python train.py --num_hidden_layers=13 --hidden_size=128 --num_attention_heads=4 --num_key_value_heads=1 --head_dim=32 --intermediate_size=128 --vocab_size=2048 --hidden_act="swiglu" --norm="rmsnorm" --norm_place="pre" --norm_eps=1e-05 --positions="rope" --rope_theta=10000.0 --rope_fraction=1.0 --qk_norm=false --attn_scale=0.177 --bias="none" --tie_word_embeddings=false --parallel_block=false --init="uniform" --init_std_qkv=0.0228 --init_std_o=0.00447 --init_std_up=0.0228 --init_std_down=0.00447 --init_mimetic=0.7 --optimizer="soap_variant" --learning_rate=0.00829 --beta1=0.95 --beta2=0.99 --weight_decay=0.085 --lr_head=0.00948 --max_grad_norm=0.5 --warmup_steps=200 --schedule="wsd" --decay_fraction=0.823 --decay_shape="linear" --final_lr_fraction=0.0 --batch_tokens=32768 --max_seq_len=512 --doc_mask=false --train_tokens=116000000 --max_steps=3541 --dataset="wikipedia_en"
Each number is 500 + 50 x the weight over its row's rms, rounded and kept within 0 to 999. Layers, rows and columns count from 0. Numbers have three digits each. The size before them is the row's rms in percent of the matrix's.

# up: layer 2 MLP up, 128x128, rms 0.193, rows 62-96, columns 0-127
# down: layer 2 MLP down (transposed), 128x128, rms 0.171, rows 62-96, columns 0-127
# gate: layer 2 MLP gate, 128x128, rms 0.191, rows 63-97, columns 0-127
up62 096:518551435446447510463490547516449486551638548514510525495527521525491556577488469517561571506426510487466549486470513604517530501576540516537494538475553531578503540534449438505463468489490497585500595440454357613446562440454488544458537526463543381452597486510538514552501572593506557437448483520476528552478469544508584477418610475511503436436500506465520444517400460548455454504529
down62 086:520520450483461509426484577438396470518614492541550506536474560522461566532497466479499569548495437474472537496448523510602503517550504559501533487452551502553512565576445466422478519498525464567531620400443369513433538475507517529477493516535557384464535516542484494424546565589515485503445471546449481496446468566521545483446537379556518446407524490515561485563418554553409446516523
gate63 120:550507516519489490523525585591540548446381515483506466343562512614562507535467416487488484466525528486474550437460468461458480516540419493480488544528428551594474567501510466465470484438536598461496436487488442520492566373483478574560431524505512433535476581523497574445470544392507517439558528521472534508477532544467441498459526420548426417533492520453510468534634534514474558523500
up63 120:506482521527469496540535540504627455465444486522519491391484501583469544571529435448502433492572542515454586491474473522422443454529430537522525477552428565573507552507493466542484443370539544496557511525505451531533534399480497576527450489561580431543552527489536577415473444457544527416620579479463509501480574470492467444530487434528471419555463536489530514508601502457554604520568
down63 119:456500501453512519443540501500586547463452465582521491498428558513424482433457503499435423503486552526510484548529508560438474465480470509513557534510468574457422482423417497571535492500510499492648614565529464487512508493445502457514428447491511431492595472462573459361531428542556546482509529510384449493466460379399480444520531526537517460540470542489523473576607440444581510516492
gate64 076:570451563470457543459507501423518507514615502502533540432519460492506562441565529482558565517435437502548554443505582553534460465493476457413528509505495511498559514564567493433494454520411471452490555508510642550635566485526511445482428565527522633572493419517506444464587528552431500447508477483429442546531414507549464547579454590501521553517487459561505491552524435527508559488534
up64 087:501510475602503473534466479564477490456408550525501557506444482522539422517517490545529498522529596521448458489520492447414534429582563514495486498513533581435509589488410524506523513517581519505521402491528493576362440431516520527557497483448493417491490618513462531609446447447517585554484525540580560450517535568522472459514588484503459368506497523533413467441525511448422453449554
down64 083:499527513546547459533506468552385522494421523534419493551417517544567450518540520533548491481572566555461484513507513517424574440537513488579542470561543498396463499457485544537475509472488546481503348508493414517431413424443517574541578463458541501498574526535483516523458516429534586544473521458644522461535541601567495447501481506446483387562491505479451450479515532472409440441541
gate65 090:517520528531444513462535469457400529593486513450441529510534476490525428483536534482432511525528471510478548521404443458536435580511488532492543475473551592440424438523448433511468454500549456537533467538539502455537595599526559505595408493468563532520413529479608449483462490488455528452432493467485516565520533535561477478422388495387561551482471529560485390580582442533561554425480
up65 092:564513567497478533476528468495407510565483510454433501512510420522555403511561518512397500505540448508465549530413439481522491592517460519474535456477575583469427402495461476510470432461563464504536478543504499427522603597550528522574446478483563498491459557418604456491482487467452553493444509471492526571521534566547464453423391530430552524474455480529468377587570453473518563415487
down65 095:485538422641461542446463435460421417515496503510458569491541432536455337503525482428477472508505512463527494563511448501494425481496438497517546506476521502470579488510443416472434556453536504504472493503451510486536554621510542441516449495508547514496475484496444500534409503529432481514468499517478438607510453534531490414452457477376541433500516476454544365565602420552432549521533
gate66 103:485467534505492478535435485604520527539469511506414456492619602561521573511501403518483560392445450560597572558476472469437519451480451573479489507549491500479496447535458452471446546502568527596477449514439450450498465373555504511539526482431516450554446508489455523468436527374524544454477499463452497501394516517505430551527551437446487431513475507459583495507570618512421497523495
up66 103:491532479476511485508506410443455514435490450517552575480416503396575460489463523430486423552579527423422406418479521497525445493497465473447571483535479517497536547504524502605542472487492382462536504497530522560507521500445568560454508461580485521452501538466440498678514461515461515595522532523539478567524483527485500458473440512533416543508561466517451454497449328481451456418528
down66 100:461558447424483438552533530505515486490492521557578444501462459379507508434476501398542529533492458478501405490369501459459541598443538474441593513514546567535535487406516473543415437524531486492522548492522531428541500538568598482489481501572455455423385640426459496544489534535425480561493609476528464496552476544477491495448462477498568540510471515517467439540480513528493443418566
gate67 099:484460564486474464412434490518482563440489458519564478547519561439544592409495524489435550513407496505521487539454454420527422473475485511477547431528471484497482391542512578537538475450488388421532471503392508530429470563583483554463547488421540597489533563523436528494519450550477444427478448508448485483440564532411488496405509529506497442424522377478554459544597480519459449558468
up67 103:517484578504527466518475467566412549481614512512557444504524519444557460452546497563516562489450555431545514623482503467502523420472536611575580493488551533572472429483448555442571512532547467480544539490428459503463450491510491543499533492447536579424460558536488532565535453548473509435475552615497520520435578562530464525419599548519461426428545364448483495467532564490554470478468
down67 103:530397533481486502395450472525464504411639513516549426474497562454595561537521443507526522548509612442502458540516469526565500490462469578557551471532472637473418514477463556507472475466522506461518552485374420558491548479506505486483495543459612581471445498555468522486454505514512472468420536611530502538482487607488421495529441546531559400488545431510526424529547474504523486480518
gate68 121:472540509468503656565445488543532578453530533464439586578459495516469474413542542507510569452532456578478461553423529477562514507547458524480416551568427434509439450387490518503489510563463370525532544493489484439485518483492533450543484420628508556536478424581588487499464498507444478441487471486487550530506516528561486517528506485560457600465466466576511538537518446605510412553505
up68 124:491444570538428435494500577477463431505348539529475465390548532515497499622475442525486460507466531445527549445538506499432482561494550545527576448419494551521522499655542494535426500490472549493493472449516538478480453514546527504454495521415582450451519575434404603456514539493519553520494519496544395506544474472432432513482513468442560420520509553482471492434427590426519554516479
down68 125:579478583504435503516534470492430453544381572418481467324542450485488502496503582542478458481494512556554507544517523425462510608573449493497440408498479475488508491497503484583526538533449431563489512461521555550403450465535550536438441537493590502475532454484534599411494535512454504476587485529410517489511501483545506482575527523463459554534431584446518505480515526441447396424451
gate69 091:453471527472535530517532562407492521438441480403515539467448617558455481526436416473542521473479507530499435424549599525463527530455452386482417516448511523448506506448555514476528517453462454472571474584564517430567475593510546443575479526537577459566448616518498356420546425472538489444488446479527483429490582465566519548443552490423564507536525472481535476524497535521491459484460
up69 102:563434418518484546514457525529519470526555545570523479469555463373549443410517506602447521544481430472571523532431435495561494477543526571555590510532460477567458451541463513528381496557540517543432518406492551507437538416458476581471525516455495484446501372527481620589520583522430470479506543577483521522503447543483496474535479410533434457504466528580466470469562491533465520559484
down69 103:521565572526506523464534460495566446574501472544521409475553528509565422441536462447430502552480497534583623579503527481538559537562584521492546440588514534526410456523502518515548446524523566459508537446521463477512496509470615528499472501483508511473502484443406530427535472581478515503547438607472416462520542562530610391568547615569431483481463494534445461522486506569576456462508
gate70 092:514497489465526517399606537536432435399550464480597488596502455415523433481460533527499431453451490478466514481511519479502527513499522457448583562465476404472478460467525509400552418619543470494464496456529446478465544476500426514525535529475565460492453532539470431382584560509514466482465413552422420483517508508527616654492502559477486482477506467551468467539589530470512503565514
up70 080:511481506540509560555474521452508530616528494500455533498464516512444522517572508504419581631507484506527486538473487570421470506449497543550430455469559544549454506477482509547506583433415526445465562539481610546449510609537540509480473539509397585489583484497497483605453407516415537529551558424585512469498434435531464481469502488528491518471513534475581457448425427535554634475551
down70 088:445560534501572516482530487516406428409435495529536443533506543542511501417420579486569458592502468473577492468482515552549432546494483482526482520476599470568424465482539498559516525577487530457497497556520456508435526430516459465653585495369572466469503507404438492483501465549418503500569569456494439496448487383436546487567506559444542422496499498470479508508509578440490459566489
gate71 108:523584508433531518540516557510457535498630443525560526517581494449476459467537448456504472561486449588435523618479557538531493467468577408509478445442536516475391469386466467515587472479505491509454522523521460435477565593551568484569472470484403549493584474460516517502477473499402501507489513497467494430517492435531504344509439446525542506463431532515482451511541585614532547525480
up71 106:557593514442535502538519542498501513496619453519561502524574501451456441500541432447533473572477458591424553611486539543534476433453573406510481455456505503459398466393459431499577480479515487544456526538527460469491548598553561479564459470525399572500574481450520492476449453494395515480486503514472493430515500440555513346515454454521522525468444526528470454496538577572538574507469
down71 094:507463448586541499449432563465488461490510484527570564506437455467493410471504471482523472515462461476415510587546544511505443458475530397503481485461451507409572430489401446471482513413469467511440564474493460551499622516458482426441497442399403421493553453459465520652440507607505491410465526448526473478548564550422497503541526473530476529545478439496461566558486528541465545507578
gate72 094:601461529450496470469596386517483506514510488527505530466554525493632387469547512557575601548519523512543531562466511378476529476484434532522451577542515493549438497546453551533451536416526487513533496501445557514535555486358541510387502457503472500493420544502452547534504510496343488507473531512513439451536467543438508520515528549485542410457515512461384572463512536476469472549544
up72 095:453531451511504516530438644472483484479513501477534469515431489527381590559459480512420412453463485487449480421541493582555493511516553483486589434447484465442511530479534443444526496590484510438504495509550459460467491507606471491591510522514589510509584424493538481434514500500631536504570483458496557560449553467569493469475371458491452593540475515535603445517459476544567546432460
down72 093:475406531537447632432500476531507513495415560515504390495439449465489497422498574553490483521479508477531516459463532522478480462534419531449510534470529454538520547440538556383549536507497597497484512435461545462611535460525442511562515453561506563452524456457519476356485480451456529607572481550539597546505536459497458440405469471566417437471531476495504426583477480522504415450469
gate73 099:546491463487555508424555521506481549481578431414482479492569454399568604405527502519471513470542530540550521479570492415558423551540554502552483523503534505452496547595495518562501494563442462519436499503429421580493500506429499587462510425531468506433492556461492541518581448501459396534386474646472487461421453485442477489462467450516505462522504566474599526541518482495478489406423
up73 090:544469468486578509425550506513508525463599400418522419449567444426539595430515503528485503504547496529557504502545463422527454523520567533598466516517543531442495549620504501591495477548435459489435510513440416607499492532422485584475497410539443534400503552492498550528570452484440413527433478567451513470414462483494475525476446458516511450524495536434582542551521450506500516415420
down73 100:547533482471587467500455547456443362483441458527418502452462477499541584548501545544530464405560564550455428538638571464514440654520507478493508521485498489526576504548494532535460551477466562598460565529462452548536482495517508553498438403457502458462531505457474424555539522549461472517462424519555448518466510507459420496541455528487547451510531566474484505570507457423612606491524
gate74 084:522483606533523611525467586540500436517326438492451501415430539550460503363482506416470437498499503552522490476483529505510485572454532498517536526461523488579485547520492471528463515544532479456571458522535466504542482571512518478521547466458544560459493537459481370507413467504472529443476557515570467427495556521555553482546544469426556440447482486413489498442573462476601505375558
up74 079:572522641521519592501485567547456477493443409453515508415425500517519445376451480469483469453498518517492442509451502449506502570534497476545511482464553547540528605502524452537491527569532515454598433491504432535521505551468510484510575455505571538456469485480549358511410501519498547537458563516542470523454538570523546516498563495419544413433454443420454496439517464476562496362583
down74 092:680535528508482564456385424461444491455446442507497441512463516501490451422545423545513482402476499509499525540542530446559509481484581532494501540499468469458550531495516527459466490568554494534511536482589361519449504521416441502472594492551498493444481507466495408549510471535516495563406528443504461400452480525415447543496543570419524500443532482537534516501506398472558497373552
gate75 123:496511597483509570564507524484536389610431612576499497458434403587497442563479479446484443485488521521591490523541518531508493560493540519520533526446454503527455508524473521466546539480519497490535545437564438495501475527555622445492534488463518430556651546461488451503541499468412571514564515593559507559472576472441487460569510520492466457485405507513441576494465430448461485510619
up75 113:480430376527458487393458395442466549407562392486539528470544601417531581469598502503527539561538456467431447482480515453498459473502476467475486485558541502504457502474534526505433506519470482529402425498462565486538504485454427560501443546591465593466375473542489525552460479565537452515484491429461487459525411479513503511449509497528498539527610510457579450485558549532484526503388
down75 119:484502462507467528470514481427580471481528473566585536493541496433461476537472417529579539464463502507493521486554407459542471516451448520463508608577443505506530567493504479527482530441518479557461349474492632460505486517374465586419479498550460474479507506500491497376523454584465487449516358443437511489500505515506543470484489340423523517422507507453549469452505506476525495443423
gate76 099:452498547434514570558475528433439497485544560627500493540572547456507571447466389522439465447508435573475457523488466612475556523584489438398523435538454452544549512592461504457572473457602478494590475453468495512484556541487437562515529527547573509435534617569484516436492511522521441488505465524416488548501507420436509547496519460552508501440454524489571541479467492505581614533525
up76 098:552523464478495446450491476511530463491456503407495556501424473524514488506574568446541558499484590481535527433496524422543444443440510573585443529417524529451465507423514504562420632516433496611470521516523479482491466449527518443474513450460443544531507394431520538620509508487492571509523597526538535443496461583591499431511554491495441400516556466539448474473533507522402387450451
down76 102:483503443526425435438598523561536369510410459429535519622507536517469475480573541445535551471549575484520613489516463451610526410427449584580487540447531526496478532408469494513453474466470508502521476515520437429555464421514530424434562485426501474455469418454491513547512487472488520576453488488499465542526516467571474415510508588530421489494544435517457482486583484563429436473482
gate77 079:327480561507575557517519437418385527551516560409534508554451506442506534422490497510552396514492496525486534489503551495389535539513517506407576500440422537459437508477391509429508526508442491486528498598557548436494520552545512517587494491486519508470470583455562484483415426461429515478490488465570531558429535484580548520530511577484528560504410435490506514498485435580472515531514
up77 094:371567604486578565535492494522409554497535491564442523558459514472564510511499464550553458485524446475508580488435483541438550595515554487373468444454454478446628437488493460473491589509546560566563438542547468474459602508493477544514555468516530387461546498544531460497475559397407434502503390483494539482485496460455538505506530530547499493528551496524490558516415486538503561435535
down77 099:415475636487566487538517558556442579522543507545488425590481524541539447491464467569563495547539498524515556502473536523505526466465520468485402486395530497492525452363500454540508564473599497587535456509555512494499502473446527594531491492524541439505507514531520436519433572444497436460528331529570564439491476438481520476545550554536498454505538466618509536478491513473545500417395
gate78 088:521529395443425512509511548464542394416400495405622473465471516498579404487475467503546494556490521471495536524578462431512505516526547488461512470441541431446558491543512503502479519452439486418456453424480498501528384472506461563471454493552455531404431563513396533554514469531509450514485573578531453573512580480473454456459526492530436518549479594534502577424496575529428411514519
up78 075:572491520489388541505462488560489471468456456462509412460524505587568503504514472579536603494567514585510485451442389436488469487493504433521480531452515454451411429540508393596470555419517507511467469483441480563485454479491476468458565375565509491479516482550441444603536494580466485496537598563463472533463521463463404467533632416524494445526469574544511547442525507502506456478495
down78 081:550464451546465505475485455526519566516555499546521443502455466471514447558465433520557518547520543470519569574513437538435487583503523592459398424590539532431448592431481345516495530435555488457474548391503503531569460405520499566485428386513480501475576491471508459532502458482435505497546469426401513501441473568441478478575439487518491538393583507451553508577497528491526536500510
gate79 109:451552468482440478511540468417503459622452581518469534549431616520417530494497501534456469471517535377450508440509515527454543532566493514514505527475599461509442555536497540447568493508555475519534460470481495480470528486506450533526588457546518507538449519449408530482457417540484433504502581531530637538510527392551549535485392558506456561523444514409539593534542448497607500521588
up79 111:514593496490455508533540472463534479576398602470449464476432612498488572481552518550423446484566596395445542485513488482420519508561449525479454498472607526519469550501442535475543530491575488495559438490461507506478495483471478561464552431513552526533489542497416569510481425525507415499517556519475614544536584443503449488461365509511469568558440486404518611496527475463560513515571
down79 109:586557458575479473495524412407515469635488539485523461544527574414414463528546443541555457478509598456437550531520438512488430496485523511571487501593583432485420482563559484449375498473550484583517464457460506539514543490561450517437502509439512540480521423505501475572457459509557409499493444540510551553518610508559410520437517531542540521587418469416504508460509503457474538477513
gate80 107:499474542576500522477524525452487577551481513471476530510458580497443505426523494417449492492530514485622502539485506530530509523524467405463497443510455498512458487564450518511472514550517452486452588549500397472449499601551522489577604526476516453448456578455540439491479520443506573436597528527432527528507559469452468533561432568489465532451462649529509590600475607423391528557447
up80 110:495536513458517496546461469578493458468548481531527524502531402489517503574464484589581506499466475523365451458522504488498540488465477604528522533469545550436519484394562464492533456477486538526573448445494589542546525431450471503442370451520506552559509415511463548478518497572499427562407467464556492457501463508543542474424593450484516491576516383449490405451545407584584460456554
down80 114:474483543382517541480463551521461487433523512472454479524525478599442551440335539506476497504476480495421557429552475475497435496506543572414440590518511526550473547382527487534575433468570489444503465479564586439492485443479497525431498519539504580562503420478488567483495468535514451529440494516512502525538447442506503457433536544553530498520486468529555354422540397532570428422493
gate81 088:511486495501548407439529425481559489487528473494485539498604471475510488426525388526627599598440433517460552485493470558606480448507384482564553410563530457461511485519475536524547434376473568570496514478477481531411519457462454476533597518528489488416458491506521497523539496530463543514558488512443543467559439479477467385560464415586526477486482418554528507544561474560478513489523
up81 087:497516517509508609571433535480464528535482553477515474489469513512453501548539577455383425438584566538538455506537546396393486565419648532457467606468488500524486513443542467489423520626504415438485487552516511467605472545502520556560429490455485518506469470465461446495478536478510493464422497515562487559457506438527570575460508598451482541537515598454520543440431494468512528541495
down81 094:422502552490562479433480497440532558398485452478490476459536543572505535518410491559458423474635492504609517441493497520495483508526581498391534514499495531484440486441537430433503475469494444485514536542446574541492564521498471541498512448469592633528468546587395428532499435555445510445518537531414559509526489511518593614481529477505481429595496530421465472519425501473508470460427
gate82 104:360457579553547524484464515471455522473522510603534475456518508541460557557469414480519506555455469469509457531481523526539565527525435434479531490508438501456491435507476528444503500538549495483581507428544487508476371489586398483539500476458498437528488475609554520494438583460512521526520497482477488656575566497449562553481538479642568515558524508531581616514477538477536423530559
up82 109:414437563594515518471461498451467526484571517670524465439496478458532540524519441437502494550467428463522451498447504477562511465521436476475489479502446517480493444457491530486444515505540536498553431427546482500521387424587444501482502470457535514558497488677553556496407563422492479554540522481452433633557533497482480535452531440588525506523500539502549573450487564514477424504586
down82 109:574572432483507489584510476505493451532419450445480485543513505537495426511518505486453465521574460488480482457488503494476457518436544565568450569459550484468505566527549475424553545487478555504408505514466502459508603527475554562508436459535446490515494544298450488417548472550612550534460465539520553444475450530521489455577419605429488478492558508466463447439513494385523610523439
gate83 111:445525558445510563617575587531479526466479518437513504650477584515374466489453499503579544509393507494510488562581435492430572493569454507456478517461478498513457451568495471457492439511469564453493595396541429483543493555492522487466564524427494469538529604473547469554561523466495564489520500536547596503490512526492513508543520547518512412425507501484425558537464533537618535510570
up83 111:553482471538500425351420425522509485526511474571547506399518415495583505519542498457443503459670476518478547457417546538576451490450581486483494472531498519488553563411562522557549553477524453509531441590463567515488526463494429524562419473566515521516489401504510523439464456502506473531507499489446399480495526521530461490493451457500470632550483485559579476489551496419415492497437
down83 103:500444521465484536492524499434618480389496547445468430488536495465553486495488544474522499484502469446528507424558477460411588517537574479514406565479495462537543475561490445416552469543542446459532455504455502542569460401502544583479504536443481510535626506450501497401473558472522457498489422505583413566545527459587480443463585484515399499403498512430394475507471434477491419441534
gate84 108:450429448492500551443495566486409489487495553504551606543557587467454518432466500490515530539468521507446504534474565501579447580433457440455595544411511499519492475579587515473574491512480375418519431501504586488454512571529453522463525473505509404510532575448495497492481499556469452576472518494476490427597549395550479538483414529470510458467520452575455512563544446583499575548403
up84 109:588546548508485433562509436547548542511562473482483462412478368558564489533524506485520484411504503497571496464492465451462511461563516587508416447577493491490490536396407530515453528467503569565514536465494349493460509458482547497581454517477471547502455447553421503463516482461536558458509510548526561569441422622453478438491584497526474502525488516400546528438489571456458437455602
down84 093:552537479478509506545515443497529570485462481503481412436551436472608526495526443445526528471450521538494494382491496472510512477533491522494483471574548504521443514495597448435496536585674540502489498489534460460493407498613453573537437565453534536530511523545504554453494515498501497530518473539588413430561445437620503481488421596512495522483530432498460483427478523491405422448377
gate85 102:430514465527599534436502540443444525533491594500458524539438510544413501470500504507461546597531523501489531583484590533503495529477534460543516615399478409552471545524446524450538514478463517534468500497489430478454542524531493503583535526414531510455488509547464473483519468488469538518548435534579605511484513365556624493506478531488626518442546474490482531530525522528498685470588
up85 097:448506463519590579420525503434422530500470601490481526546387544515431483469496532479492528579526509479496497604470566533557524523479536472561500594397505454514403544516456509403543502495457504512434506480492452492489501567544521508570530547415510489482503498543480472504521469495493506529525475513564566540466532323556663523525480538496588536443503500533436535530542534526528644523552
down85 098:554518407532452585470534579415427425511492525525492506531493520492488478517474481485531474473572487463522393524522508556524470453367502535595589531459457565308430511610551402481506471483415470596483496532535518562569526532525496476485526520587511496501512494521472571471473464474543504535480562530431525556460465550504492528519499508603601495526561521538459456433581581512500532483531
gate86 108:434518455404535477518494506379379590485451548554442535557464550577431446538456494493456565519527487538517476550545528449548521500467462525428486469450571460549459429525465541480535434544576529545483517533511611515536507476523489475464482636454494509461499474456521535484562488415493481467508452391404535541436507491653497514474560487457502557462590490508577575392532545495487467485500
up86 113:481506454468492520466502395456507522465503436499443485522529428567546541529492535568514557505461540520524482612545454411528484489455462526505432535535517394553477458488442539455493517508564526431473464532346523519486499483466529526606535485478524572465431460448541559476578542436488490398562548458511530542486509600642402583487537436479539549563559446445598508482533505495472445457419
down86 116:510469501433424524508450462481544513434470379482428461513511353552483557462503531472461556496472513499481519642464389413468555417398498528529485517507517486572482465415494461395467534557535514412445541554455481458571514531384485423477513446490547583532505568488540521514554524500544448490526536516502527543461571557583541492486555502512507511447549465454592511547489523507555401462450
gate87 108:506494556480518587486489471469503544474489558462487581479522591436526423559515440410525411441497461577456486506476530468522433586462433528510418551466561494468484551470502473486507457574569579504544474598497423490462469492451530458500469509555578507532425509524467472402485541422471460456544471545488510547604501490497493461601576485452502531542565600401526364455527481520640519499514
up87 099:481481616466530552554437529499469529463437607437520580482526578450489448542488450408542418418525513584449499547446509411505431557513414561531445514504532486460489548450534480492518464552557596489540507545504433458520462517498555492499465510575573521558509529495480465409476519436513500480551487577510446521560520518508465501546601494476497497546569583411500381454556488453666512518508
down87 102:531433450497446513486438493439497498511450544504518504508576525490506433528420469474484534561488481608402501488535409509514539536459401465459459465456393541427496503499562535506489472398416439373548492539497443485564550580638544422451477474509562511492572546495559466548541495422477514532552527515469512545529459569454483527455541543484450554523557457423533481549519460518646528505587
gate88 086:441475504603503505501557569483421409553450568550492458518483471550495470509475490472521483537525486462546489487470417597497549528662556499444458526497497477540530509478542505463520549501451508506575480428575484548510541461488486505452506577511486489415599558505597527490536427430451463431514436538545415493520502421396595519496589582444513392499573476506441537552417461478585502532550
up88 087:544538461519471449418558461478533537462439362421486511436477566534510524551447569526496525477555464537494455373458546505561396518523563469433499480472498475511659533475551535586464492493585513582473492545446451493401493560482509465476486440523444491521574453576499508528464557510457570463582484357463517489574525521497533481530484525540569458479515438533513517567491450543409486548555
down88 087:457649430511469470483503490483592455387589447432520508434536481447474445581408459610464470464515567450492480432479501368506538470521513470482520492439460411487540530535517421529485528454393580584578467527415526487478456502545465430520505423491402484509534477511528503597496456514456528529503529453509526442499536531605375530457445532532515517479532508451490547524505456519481501524458
gate89 089:471516513442593589474532461469477467440534438524439541578485392417558535421467478503436527487477543504509480530424531474453482500476525477474503503438478471508514549481432473562514535523510407500476512517566559516526530615521444495557481550499479510520539510497455555496538442610362380578589504552526467481541479504429559387505481562498438466603542413575488457522470494532517535404591
up89 096:474554445463580574501554455469495437421542495476441534568533414422538562441494511572409520474413573537441493545390493504417459454525600448467457439452480458522438509489409527540538577552495466491494483541519466479607489603550497499510503535444447476587543485496447498473554464583416455533566513510527436514502410525460614512487490544543453501555487409571527444469487511584488504477468
down89 094:498590580524502545518596500465520395464461501542478608585553501504472582478556508532512537556501589472510519639474501505470465471493566428486397496463514517463430487523476436563546571564482456508496449491456465612547510492637548479529479465521454480543528459438500385467522462511506431475547549608583451574462418519478464489538502593480545473453487452556474469554454484568503513464517
gate90 119:505489497564495464474588414447538598433606470558466470518562446433548503550530493460602552496498490478497540429485553431568366505416469461505521515434473516458439499505537470619502506481537474531495406528447522582508541522483496476462562451555434524404507438564481457490524521544570411557454499455488511583551445554507480478549491462483459495472587577538485471437494465486409370478472
up90 118:664466501548474432481497510551451446525455477470471462388567493506615539493478523567526547534374576489448509449425435520592454527529465527470440399496560620518542565500533475497462546503469465526585467500484479521521445470527520474566418436453559522474571451616552490521522496520451500432512554515426445513554493570438436503562515457475483433560454573545480529443505502453498471521487
down90 117:492532560504414438461475615500512509480462430487482554496613497494403458529610500526483553556485487502510523484508452557451533534661570549475424436603487577596469468511448511490374543575465495448502545455532464438483485457463551489547417545544504403494541495477415535495473449491474506482537481464527457516519485512536458560503510514543553537418391428511503466414538531494515572415499
gate91 085:447401500472476394453559464452465566531527473668467529545457478454435500566523602530537524541468448492486551558536574444473491448489480555468455626472445528553550492502453496474505467499520506537410493574467549493466460543494459385616602442487474485500488384448537493432576494558449484487527489468478518589527527480531488519505498503524472622443433449550546513498467492500503510597485
up91 086:542421550506463447442480424464537531493465497537539489461520506461514430560460615525571513489438501478510523576505545487467554440416490558478439573537505519455486549510464483430558433562513531488425514541507527534518454528466492382599585473496446530452455457483588627566553468610380553486558509486505559585524506534517510538542503477564522552508420386577442500474486511488476419576503
down91 083:522568501614417460437623508457518433598457535478529566501555486489482562492431514459528536506644435561458486565538559425548452584562484509505498528521507566561513485563488473435515503497455521460494533511496522488579590482496466442587465440475454553540437505471557555432525507545518533427508520525510510485419508599521525411499538483489519596445435455415591517428534485564521580469529
gate92 099:481512540545511445502516617517500437495519539642465481442441458460511451504497511593497464484485475494461523461413527566472548479471418536461478426454427451495462500448509665418554525515546423540491506493610552456479528602540534502600547457438600517497482512501515526473518556580494436456626434473563492396467491548494571466552521478515483538517534469479477504477422453554544495441504
up92 097:505476452498466569498478371490511533497426423372522514516571506585501521482519479402503513555506526502529493538588466472525485507468573492538500553584624577549538494556496370522488479494479580477488509521370483596492494395432489489438437517540406454465489534488460489566450456420520544516397549547406499606544527446477444523483488535480509441509452538492488487511559560478476504553517
down92 101:431503537487513534505424514548549570535535482466527545506533497560461483551434558459548490451414537446538549555497475452415540514458565593514403473567547508524499521521440526572501444477387431494435455543397523462479502459322495544414520490533364473492507499542517507467479471509539457522518527445513514537523568419499577545498523454544477393574443441581526536474480518558550491573559
gate93 105:460446430518546499562542485394503419429563490508542497439411504534528439471592469428477439572610468470495517590497504496523458513414457477535480603509517507448434505500497551440500417453494532466428490475606558368477585520515487442526462439532539504494504486505492564521602490526490454567543531504407558508482512413529531494563461473516443553530430543489512441459479483551447402511388
up93 101:466453444527551562561538495408479416440530488451529489474426534510529388452578532415515475559519449435449524594469516521568459563476501419530492590523503492445446536486509518412550481498463506473451470433614607373522589568488474462529432523536459527535468432521503471498606491490546489582561532511472544500480488450477572520570427468507449534499481521527453419497467480548420404539450
down93 102:530453449432567446456518477493496436442535524505555545492481465455570401475545474437511500523510453464468435502646519570531634559525450348502496528537467504388537499449524480487476464493460535519431543509628534402548517490501499515516468453443488502495416496597442458450545475566582492513494447525505518517510536568436610467501515550536437536443445466511457506488458478545549457519392
gate94 099:422495545498509528538431544506552499460435500482544464500531546499528470551480566477538395517481525454527586492572504479542494522491445500459575505448523542474458476550416508431368481536540451526395387446518521542403445387560436524515438539507572543536458576457540437443459481451532431488440475487534458483548501447431463380530532467462480441468502404470494443551643534503453516523470
up94 106:561473475505454485519513535592505539539465475515473481450410470556530538475486343493357544537568567525472507405477528515404509463477559580595483503473511517481536511474496483681499432406503532486638499509485541470488497529559492473512551425523569423494507492543547602488496505540541551472494514522418472496472484575496454516528440508451486469542537576512430459407465446443523483519526
down94 104:539518567489539498510500546563478518492442532532530483453399424471482461506427493524473459432613552476423501505423615525427541472452477496500574489437499495470540499580482444492510513463514424410419543509461520613478538481562457409567476456551615492555591493497527506416417494461409362541467486466450478461624505500459479442506546463532510410508453446470479515536526449502552486506532
gate95 125:502396514469523601520575464544522460526466449549538414381493532512530459421438444524505531412553503582517444497436461525452470455467438544457499451529475478458431432539581415532497505435569537432430457542384490502523487450498573503518469501571445521478500520563509468502470597451513421488514535428414407589501506529498518528549568437424536468520474436504520446497539529466402411527461
up95 114:591410471456460573499572502526496506564461490532560389446494489540572463419463446527517531381528481562540426485470525472444437474510429520473604545512432499468556497538555523526553441410544544484493523530415469487557427562494557414535559484529453549437554509537539409536520547469474404525492508485429367499466432554491554527534480444407470530516465446593489513462492520508460415508465
down95 119:559604483502518440516469483491523484455482549519541499641534541475488481527487531475620516419463467478533409494495474508502493401517454486427506473521460484559489490552521480650493454506509546481566466394547560519507549483570429509472459506469406468520466507502441485376531517517439461467561416560392502519630612510522501500477496565511505508504505530627459416418520464454516502514508
gate96 106:464543571642520520435568514457522431534440434497543556436501503435524521466537486573533554442469551584524556438448452540534405442494498457479461474553438375499489505531588497563454478432579432545528423461553502465497518516472583549435511542513449623533510474528462502554490514505506465536567505481469565463454466461462497467549505498503524500558528495604586468477632481583418533446490
up96 099:468475582487504545534429483479553471531462638590480465552395519541494470526487514521506391510594563485498468538557541547468560505480459563481445563460519555517527523464505527561561583478514582512557502468536495491457474569543519536511459540515586441475504529440495471534491556508480517543525562555593489617484565550535446489502555640496380464475460551439392519470447443433582516473562
down96 105:442504514521456551478562510432427425485429470544541468545445411569418477545504456522580465441538487518508493424487489480497441443470480435510492487531550488493568521540484508478403580487467501568492496480513523487452542447480517475401447575574576587563478565511480537667501373503514494523462535494506507543478496532567435428557452477497490391454511442474503467515435515540653500410487
gate97 093:469451513460537534519444485571473527594473546500539418528582571515466584475566513523486522478440476590521461525483520537467459435526431487355443535487558507520482482567404453584512428552560529511507528575431451437614480461433500576456484488503506494541505502504523522483518542490549512516516537487418502536416627590537356541476573512472445501502419558528518516431592492482576481512519